From a checkpoint of a small transformer trained on Wikipedia: no biases in attention or MLP.
Each number is 128 + 32 x the weight over the matrix's rms, rounded and kept within 0 to 255. Layers, rows and columns count from 0. Numbers have three digits each.

# layer 8 MLP gate, 512x384, rms 0.109, rows 271-293, columns 96-191
165222107078111087122102223127129183073076122136168081170103052156157089126049112095070142120153131144127117088101092147077156141094075082100178057154179140106161166084145149139058100136106187138118090145106183104049141100055122148129116132085136095141195182172154136106150137022151110136
144094116108135168092102155113120144140201108106119136116125129126119099146139124112148107118127107107161132096125120103122100124132144149098173152096118103120125125167096171132109119125164098110121095092138122113100117145091144136126130133151137114107201196146091129129132115104160122121
171141131075091078123143139029116122128209128187110117112056106190119093146106101115108111051085154125088096183112188116126128123074177098142097162095127061103160185105131088142053100080157111130170161147117170082056152148142112079061146064121119184083091144142100158162053186165161083141
111173118141155125084153155103149104125122143091137145142113134118106123117150156129113111124157135100112176125111092126144111143118127149135142134165143124106124137137124165140166154100125181151084136145089105128138123123113164132155145110090085100136114082109167111130123129114085120115
108181147163117128144126118135105128105150136158103115172117156179105128194118138132127127150095138120095086128120157124105119124079096148141147103148138161181168181061166139121121078148160128124087099120118120120076132100185163115130112146141127120097091131113114088130136115140078129162
116164136033081083213144143067134181098121150153158135117128145136149163137118068145112171162044089173144053114104153096181162171097143136097092141165102094154153122188157116121144193152146231155171122085139112130094142153081174171169148130158141133202095121125120131106148150125175102169
140112156129109101137135084153109084128104124135119178157153108142123148170134127111108094155119142127152131126110119156105088121106119146086153121128117129123154161110090121115124077108135131121106149161120138135155114085131149141115165098130127138157109151132127102147145144114142129122
079113096128066104137179133152111086163169111102118152190104081123149107138159136130179123190151136133135147067093119110137132072154139131121117106141146108161150103153129180141194098135146124090194139112142109147113067155123106170105093138161145086121154105118143131078090120103076148126
171133125107164102134128177146105174105193151164174108190070087136133158160120163145113166127120120133134134152125098099135105137117124157173157075195150084114071140204140189163177067160123106098120131068162123102149108137085153156132117158097122101134167153113131167156173101126160153121
069095110161151083141106130142143137148104109113158175172155132173107122108095138141144103122130125134134136144139144182118184090111080156149111133131182084075131149120188147167169123167089125134152158163156174111105081209105067103162186171108190148164153170139187137053163151148118072101
099164128139137121075054138103071134127146113151123143132098111115069128130156127126114098125091127130121109178118169103176068102096110095115164111148174082120161136105100098163101115147157106125139141063105122111111082143107164104129113147151139130130157130103121100142146065092128160133
107091090180080081186162099089099161104147153185229102134127125167120096189125158055064072142115088098150074111157145062113148095099115125151082188092156084119102199126143151159072122151127214153131098093089179103099098229222168163089131127071122136183097102117159134092109118195143080173
158119155139083053158097128141085100109195173117162133162121151130105096132134094110102021132108153108173072115202191150114105114179120155091067135164071128100162089114115093189092133115126179141120093123138090115088173113151157067172193135093128114130070106090121147055132166138142190081
091084112101124082144099136146158159163162211113128087107124148054163148127125103122107064120109109144109052098152132084058060137148098153099162101087133085122118138159136086132131170187152143157148159115065135136185138223050110173077123088130108143134131147170210142158108132218196102152
099130116157154118120154090155117149094118145103110133099105133106152138120149107136134148140080132138155141084158115098153096144122088164152117135132106124087153107119129166126115116164101161131107125132159114200137141152147158090132111180161126162120148154115125114095167099097145144143
157143145118142114130125152123069155109171174116109117159160130134108111102080157135147099113110116167140115196102139129122101107163157120153120144148111150077103117113150082142145120135137128169089126128095160070144129174061051105117125106151089088103100134156148137129126161178181135069
090176103158114043149150070090135166092113124120167107126157152177160126184152174121159090091057156122202033032081142070119137118072149163127140153149105132113134155109218130140170099067095092193101168175129176052131175162155150079124125083109130089076119109145140132086076198095162093116
116087113104122027108119115116117141147145107117070100150161094126173110138126032135169106118097128144158081122169115116130092152169183159118130169159096157115107129059099106140095160188077151165110097139143089118086117175148210110080127113168146123043122140148157079100126192099119182106
132134142135141147109145146099133162109130153122142086123170176129138128110141162152181093148090156129116133155158112088076118133143095202129154132144109143135116075121153152117165152148141115120098138117106109156164100106084132091120143117135101074123112145128143132134116114104152114095
157139121148167116110161154121044160160160101173191100112146112109150117114141147158191136172074183146108099167169136102100115121124133054122123107103164052104155161157095125131092130118188189176073151103031086124148089111090102127135098098129066126126157176091058132126081185149202169121
138108137100063110121086134103126117121199156143105099148083093119093097152070112075179098136109137157143121162124155161181083099072157086091122125146123121172143145162177114113172121128175122151141102092130115111155150119090099118141171134206085176161169131192082157129115159134154093112
087170109099109122168116115124111156097127125170128125174088133167154109190122094112133124120091145164116133058110166160216104081122112148153189103155085097079161155134203098096110137159120161146135150185167123122091138184154138120115130098077111114118162121115195169097128154116123136181
160037139125106104077118129155133022107221166151084179073142151119115137122124140076110045095124173102168078147147153100158099109121169087134115122154081113189133139128155164171070131153140157087136171079108194152083095145114019120165137024138137115094136255186132124202025201134150019126
# layer 8 MLP up, 512x384, rms 0.112, rows 271-293, columns 96-191
183093126139070178123139062106158146147075118058124124084128148099119145122118021098087105119066122168209146186126119082191151129134066111054122176098090134088042150184111119089123132150179120153157130136131080172162144135062110185038107135109147224104155173092128075194107119115160179148
172123137147117079169154078115141124100128146190127090139133119140140109142160125093079106150110116151097110147169146099149104096042110139192104112170132121119129149170137083120140130147145169152150132127087185138132176138158088096157143112135110140136083138115128123079109151151108078182
108111148172142196153162114158077116139140185136115092128190081149058110109183044128053148131146088127117095167154189121130102112148129045115088129112150142170120101090126149139125113175118195079147045140154157110131144105113135161128181084088076151061151137136108158156148093124119152119
158046163134047104111128120133110132165160112118121136140163121150127140132128070103161152155142124121139115166135163133159152100125153110114078150134097167150084141135134095176088117171118069141161140113185113131140132144149091129113112109157198136131132183139095130165127162153159151121
143119106083106140146144165111126092133134132161185127080096057072161122116140150142113161111191103156115153097097213140160096092155123088145162130078107092081067078218107092111159085100088136187187154113096170140112137186102111106112153142110133148148079158151148161097139131135199071150
049120142101105134184178141008141130109113138101161161095177136123126138080145013139132137091142119131130049096121135102094142186178133116046073132097100084148151128188077144139132127120144113131125119117080149076110139092131173255089101063169151118122130139136156119106138095146132126107
151111113088117146120078097075134111141099125114131139150153122161177156157087110135125092095121120150117155143150123082089109147111136092134204138149061126196164154134141123125127095108172135138127184149075129096121121129097136122119108135124143097154124207158142137090117152129140140118
084110109187120136131158205134106131156106096054073159127105086101099088091124069131114102099104111157166132129125129125164132160128086126158148123109088126159110133135107166133138131120154122179128090094049150129068174144130065122092074078116125137162131110130132117137100173097117133116
154130156149115117082116099200116152172127090100250128164132149138096158171111126130104122106145120103136154108165085121094159180153064116072111134138145118142151074096117167147108120145106165175144136091169162079183139057128114136098044153073109105109135153172153127171155119138162162119
092127117158118139122115084106121187113093103103168184096148145184128135092137170092153121140084106114178145167141133155180149126133087160170147127146099157111142150123171139114142156152126103113110144142144168172143125162106100086163180082111095131102179170127161111102083094142153120133
173101122114083155200191125167112140092130157111108084127144126153175176171103115085117166128121109179163113112140132128102192108207127113162090193131090177138163108182161154093112125174139156186149101169186153135109159130168095136137129115106133158117114129122125179132148192140166153139
116060110111140110159165103054172166072089083184076186091207109152108049144192144044111164189193134109180104143115102087190103126101183089112144134122121061077129249195147108204045089139144179121099053132163192180072084138145089119103137135063148125207134156055190109140134161155094166132
160149101107236187134142139132133115152098079147089121096110117154189175103079059114101149124108156117114147122115055100147155156137139154127195142115123117162089161122179015109120205133167112153134187156158163124112116135145160154099174154172137153096206119177107094099086149198124145119
094164160150176145129138167095132105077142095095173111147122127098174061134096093081107082130083141125120118101126137135110074089131093134115106137075109118193129147169166190143116127152102113088198111141168093119116112142212189060149156147138084165132143105112172137125152158099128151152
166145076128101124150108100106113148129144102156129122125125103140108073136123131075116104110102070165144118100103178135129129090155153097124158135158109127135135140131155086124126139125163120141143136105144165128119117114085119156133160095114111153145143157146137143114093152117143122120
098126103141097147131153097174122167128087166102143108084150144107085120092162133128088089154098142101147126189125113077062129166163128151121117125057082115113083112115112129162148123091121126137107121125125130122123090166152084094102116133135099152081172127131129116136120121148150131099
138089134096101106155167109137183070171122128097135146131125108142117138144176139078144137158145102074132161180153088121149142164158096097148128091116081083176167205050144156128130185029129120130069117122126065157129131130161087177099112131132110173177127166131112090105113108160222176129
157176158094129118121177210157143184134089114134097112095144127143161155122077164139125149145154086134089177087169152143161142140124134180070178172195121093117088110108110168153137145042107072092124158191138124153138174125090153117166107152065143083107176102133153111144099145099140105125
107136120116123156116154154139151190081143140156118124154138154112157130149127137150145088125093124105139165142119146111064111134121070206128148119164103125128134105135160137094163148186153128140101117133103083138157104120096159137094120151121106124110131168115123129110132107136113112091
140125113130184094121179098127053179137162145187177084085136104093175043090156082190152156158148113158117115183194108147116110153123154114120116122142109073123135159118124157137036159120242191148100152135040166119132141095108137120108108138116070109135103230146119144122121164154123153057
157184087162125154123110096149162152109098092162146096108139103168161168148178045125060159133147109128119141042076154111162091113155119154164170138117118154073084082093098143135109112118089126165106123121138169169109145107128150158100121144057125100136080186090100115075110105141096119153
049161121126150162129173155129161112135120107108109148150100096160125093141124114153191129126155161128113110089146094195155166149129152144085128131087131124097150181124193141103096149169072157104047128162159118131094133138136091186143130103078127116168218090122136147136113135124102140076
072147216155060171108155085089169159081148124105140167093130099104119073156070131072107120099214133141129117151096125099114133153126110117097055184091178146192096154130119087097146138125099126140137054116197143151096115133156121142089156160099140163066139201127088164133192159158089171162
# layer 8 MLP down (transposed), 512x384, rms 0.0842, rows 271-292, columns 96-191
125149069254084139139085116122092116130091130083132115117084096118189141137165133120177078082143118085137162132141122158153136146099197150141114144134134142181152101080162230168166195113094160133095102103187132103123085178095145148129117126096120063083243060157118157184077096131093188135
101143143101130162170113065111121140103124114163128058087072135090169167198186179153125103088089096133193159123071121125133110072118159160117155160139158137152145101153131065136096102143172126155141138064145097131093152147151104135108181133166101168113143138112116069061105174139132111132
126147131136134058128110161115111154122153130141151167136094075168159148118089150129124116117144117133175113107111161118147181099099160126155152167110080151162042167155157129167149125050090052079170212147060080088147120110121120182163141160178180117051049151148133125051125121084186158156
134158124147098158122137103109138144098135155142118151176147113124098150112146135098117107134111118121111108129150178142108128070161147130117095124155124086100134125123149145156158144149152170087112116139167141190111093103132102121103128108141096094136134173114150143147127134146163117118
166147107153132101183143105171141147095160167172124078057159126048131130192149162155149142118134085131169071155139123096129083067174130052134109117132109160092115153064150106096105055166140118190137105064136096157166171107156140121196163089101138159152116156146156116124144168146113095133
103089140074118126161111123121111141109136182071149109099193170148120160122097047143106042133141122082125153076102082146065162094112126065102042203127094114140072094169108133170108136158059145120152080101054132118131110085157092134151138054145118143170049153188099134120106143124099120062
136131105119168139122101139121148084137096140134129112109093136154153094091106136185166116074151135128159128162117094134103136170128110122116153088126086141165077153137144114082129123136117072145175116139156132087111151172126109176113143114126163162126152072134174105149134115127124139144
091112121098126187105123097126124137181085084172105168114127147122095122142113147074122149123109114146122134123166112246101148081070118165176128108200162115102084118174151118090161131136121125144179153130096085171141118158142134086166139106136151142161104146066147146077079152130131100160
132121122255048127118134154138102181164059175133113117155193170146084140097132176130109134136147154121090120079142155124097072143131076110064090052126116155102167099189084122173104115142081146193188111196152178169100130212198097119013106123096101172092097097157135138187126104122151169167
122143091156103154078135107121109173199130128134129116122132177084097149118144127176116118108177127115095108145147088152133127168060109112078075150142123161121156161065116141116145134165178200186100087134117114138090060153110108099162170143124148098221121125088144102145111099082116083136
160140090066079081164117114069120128099152094164127117102089111182163129150122139136118121137103057168153127156083137157117140079145107138152104147121104127162141132139176093110155089150165118140170070110166129108120127167120099149082116107167113161100143143117122112091117098112166139130
169066129148130134167138123125138150110090124170144083061112156160095119177187098090149151167128115106132085171073163124155115089111169138111158176104178129049173190185122131116106150099095139112053106073078098114099038042092120122122116093075120078106077137129158191117202101180108138138
112087143125140104141161141085164093139141085151166195144117132140151123107086120122143174076150092168085123107125119091110120067112103099154131143132105083112156143152089102150144101121131004081107123127154131071137124108166194147119151112143185124099043164125134150093135131134137139105
118164130136095107165116138124176134129116163137132104138157104155103069110100171141071100120146133150038125080149109093122113114100166103139147085119145127112152175211129157089176030140120120118101156114089151124088199187076121150121163165129131066055125117126112151216181109093131206184
132191102129085124098156110098107163115106146141139129088132127109061132114169114130139129099123128133123105115128152112145114076160152152075108135127110089099155135126123120181168124068084138088117070101169103185188124046131161086158130110146107142094139164117141069098131162166166134098
153154131136138137178076125129125178191113069143097118079087110130164102083141152156086148142174126104096164153120109111129135118137148098130174108151137165144114125089120101138134097127123074143120151134205092099107147129101161111083128166127131156153147110120094095134096170145094176164
103141196088156072156123067129135135142150171138163040103124200070107029126165100056111120127125119109131133093092093146129198187148158060214119106152109094127162169062147117038181203065194126100128161105052056162118162167176152099162087142127078124150096084102144112084090154231121136126
102143062171080150068067095102093140164123133106108116140174137112110100135192103113115121128116118117090063134135174150103134128160178159165095206109125158094130129125085156177122120142158125156134106082070106171159148158121054088189143110105146115132133166102134110132151171109096133134
116095116118140138134094122120134106148108093119092161207112165124146096141111132170113117129132139148129119119158097143164161198130065122159142132140141162148080099101117105072099126137130116157143115139110127071105130137134126148135108120150129133112132086146126139126133122142120118153
137150107142109124122098155121129155099139142133122118137109119139131117107113108182103132088118125128105112140136110129134128107126126125147126131117137123128115153162136146119126120132135144105094103125132130150126128134100131112136107108135132140100134110126122119128115124118128107142
175108121139126144112131114134171118124148134140119142171105142120077183149092090079106148151138129123149099099059171181169112087184155196041144118065117163133078098125118099152158133145142133190160160129136060141124111098113102116083125108160109119112112159154163066112144121092137078156
132165170152178122118137104166131130142120096103161121129083099135103156127149104137142109086155099129155093125238102161122156162147090184132094136125157153101151189117174164092077156164120155118089117112176142160169138096120044173115137102192194155175141141127105075145101106082126089152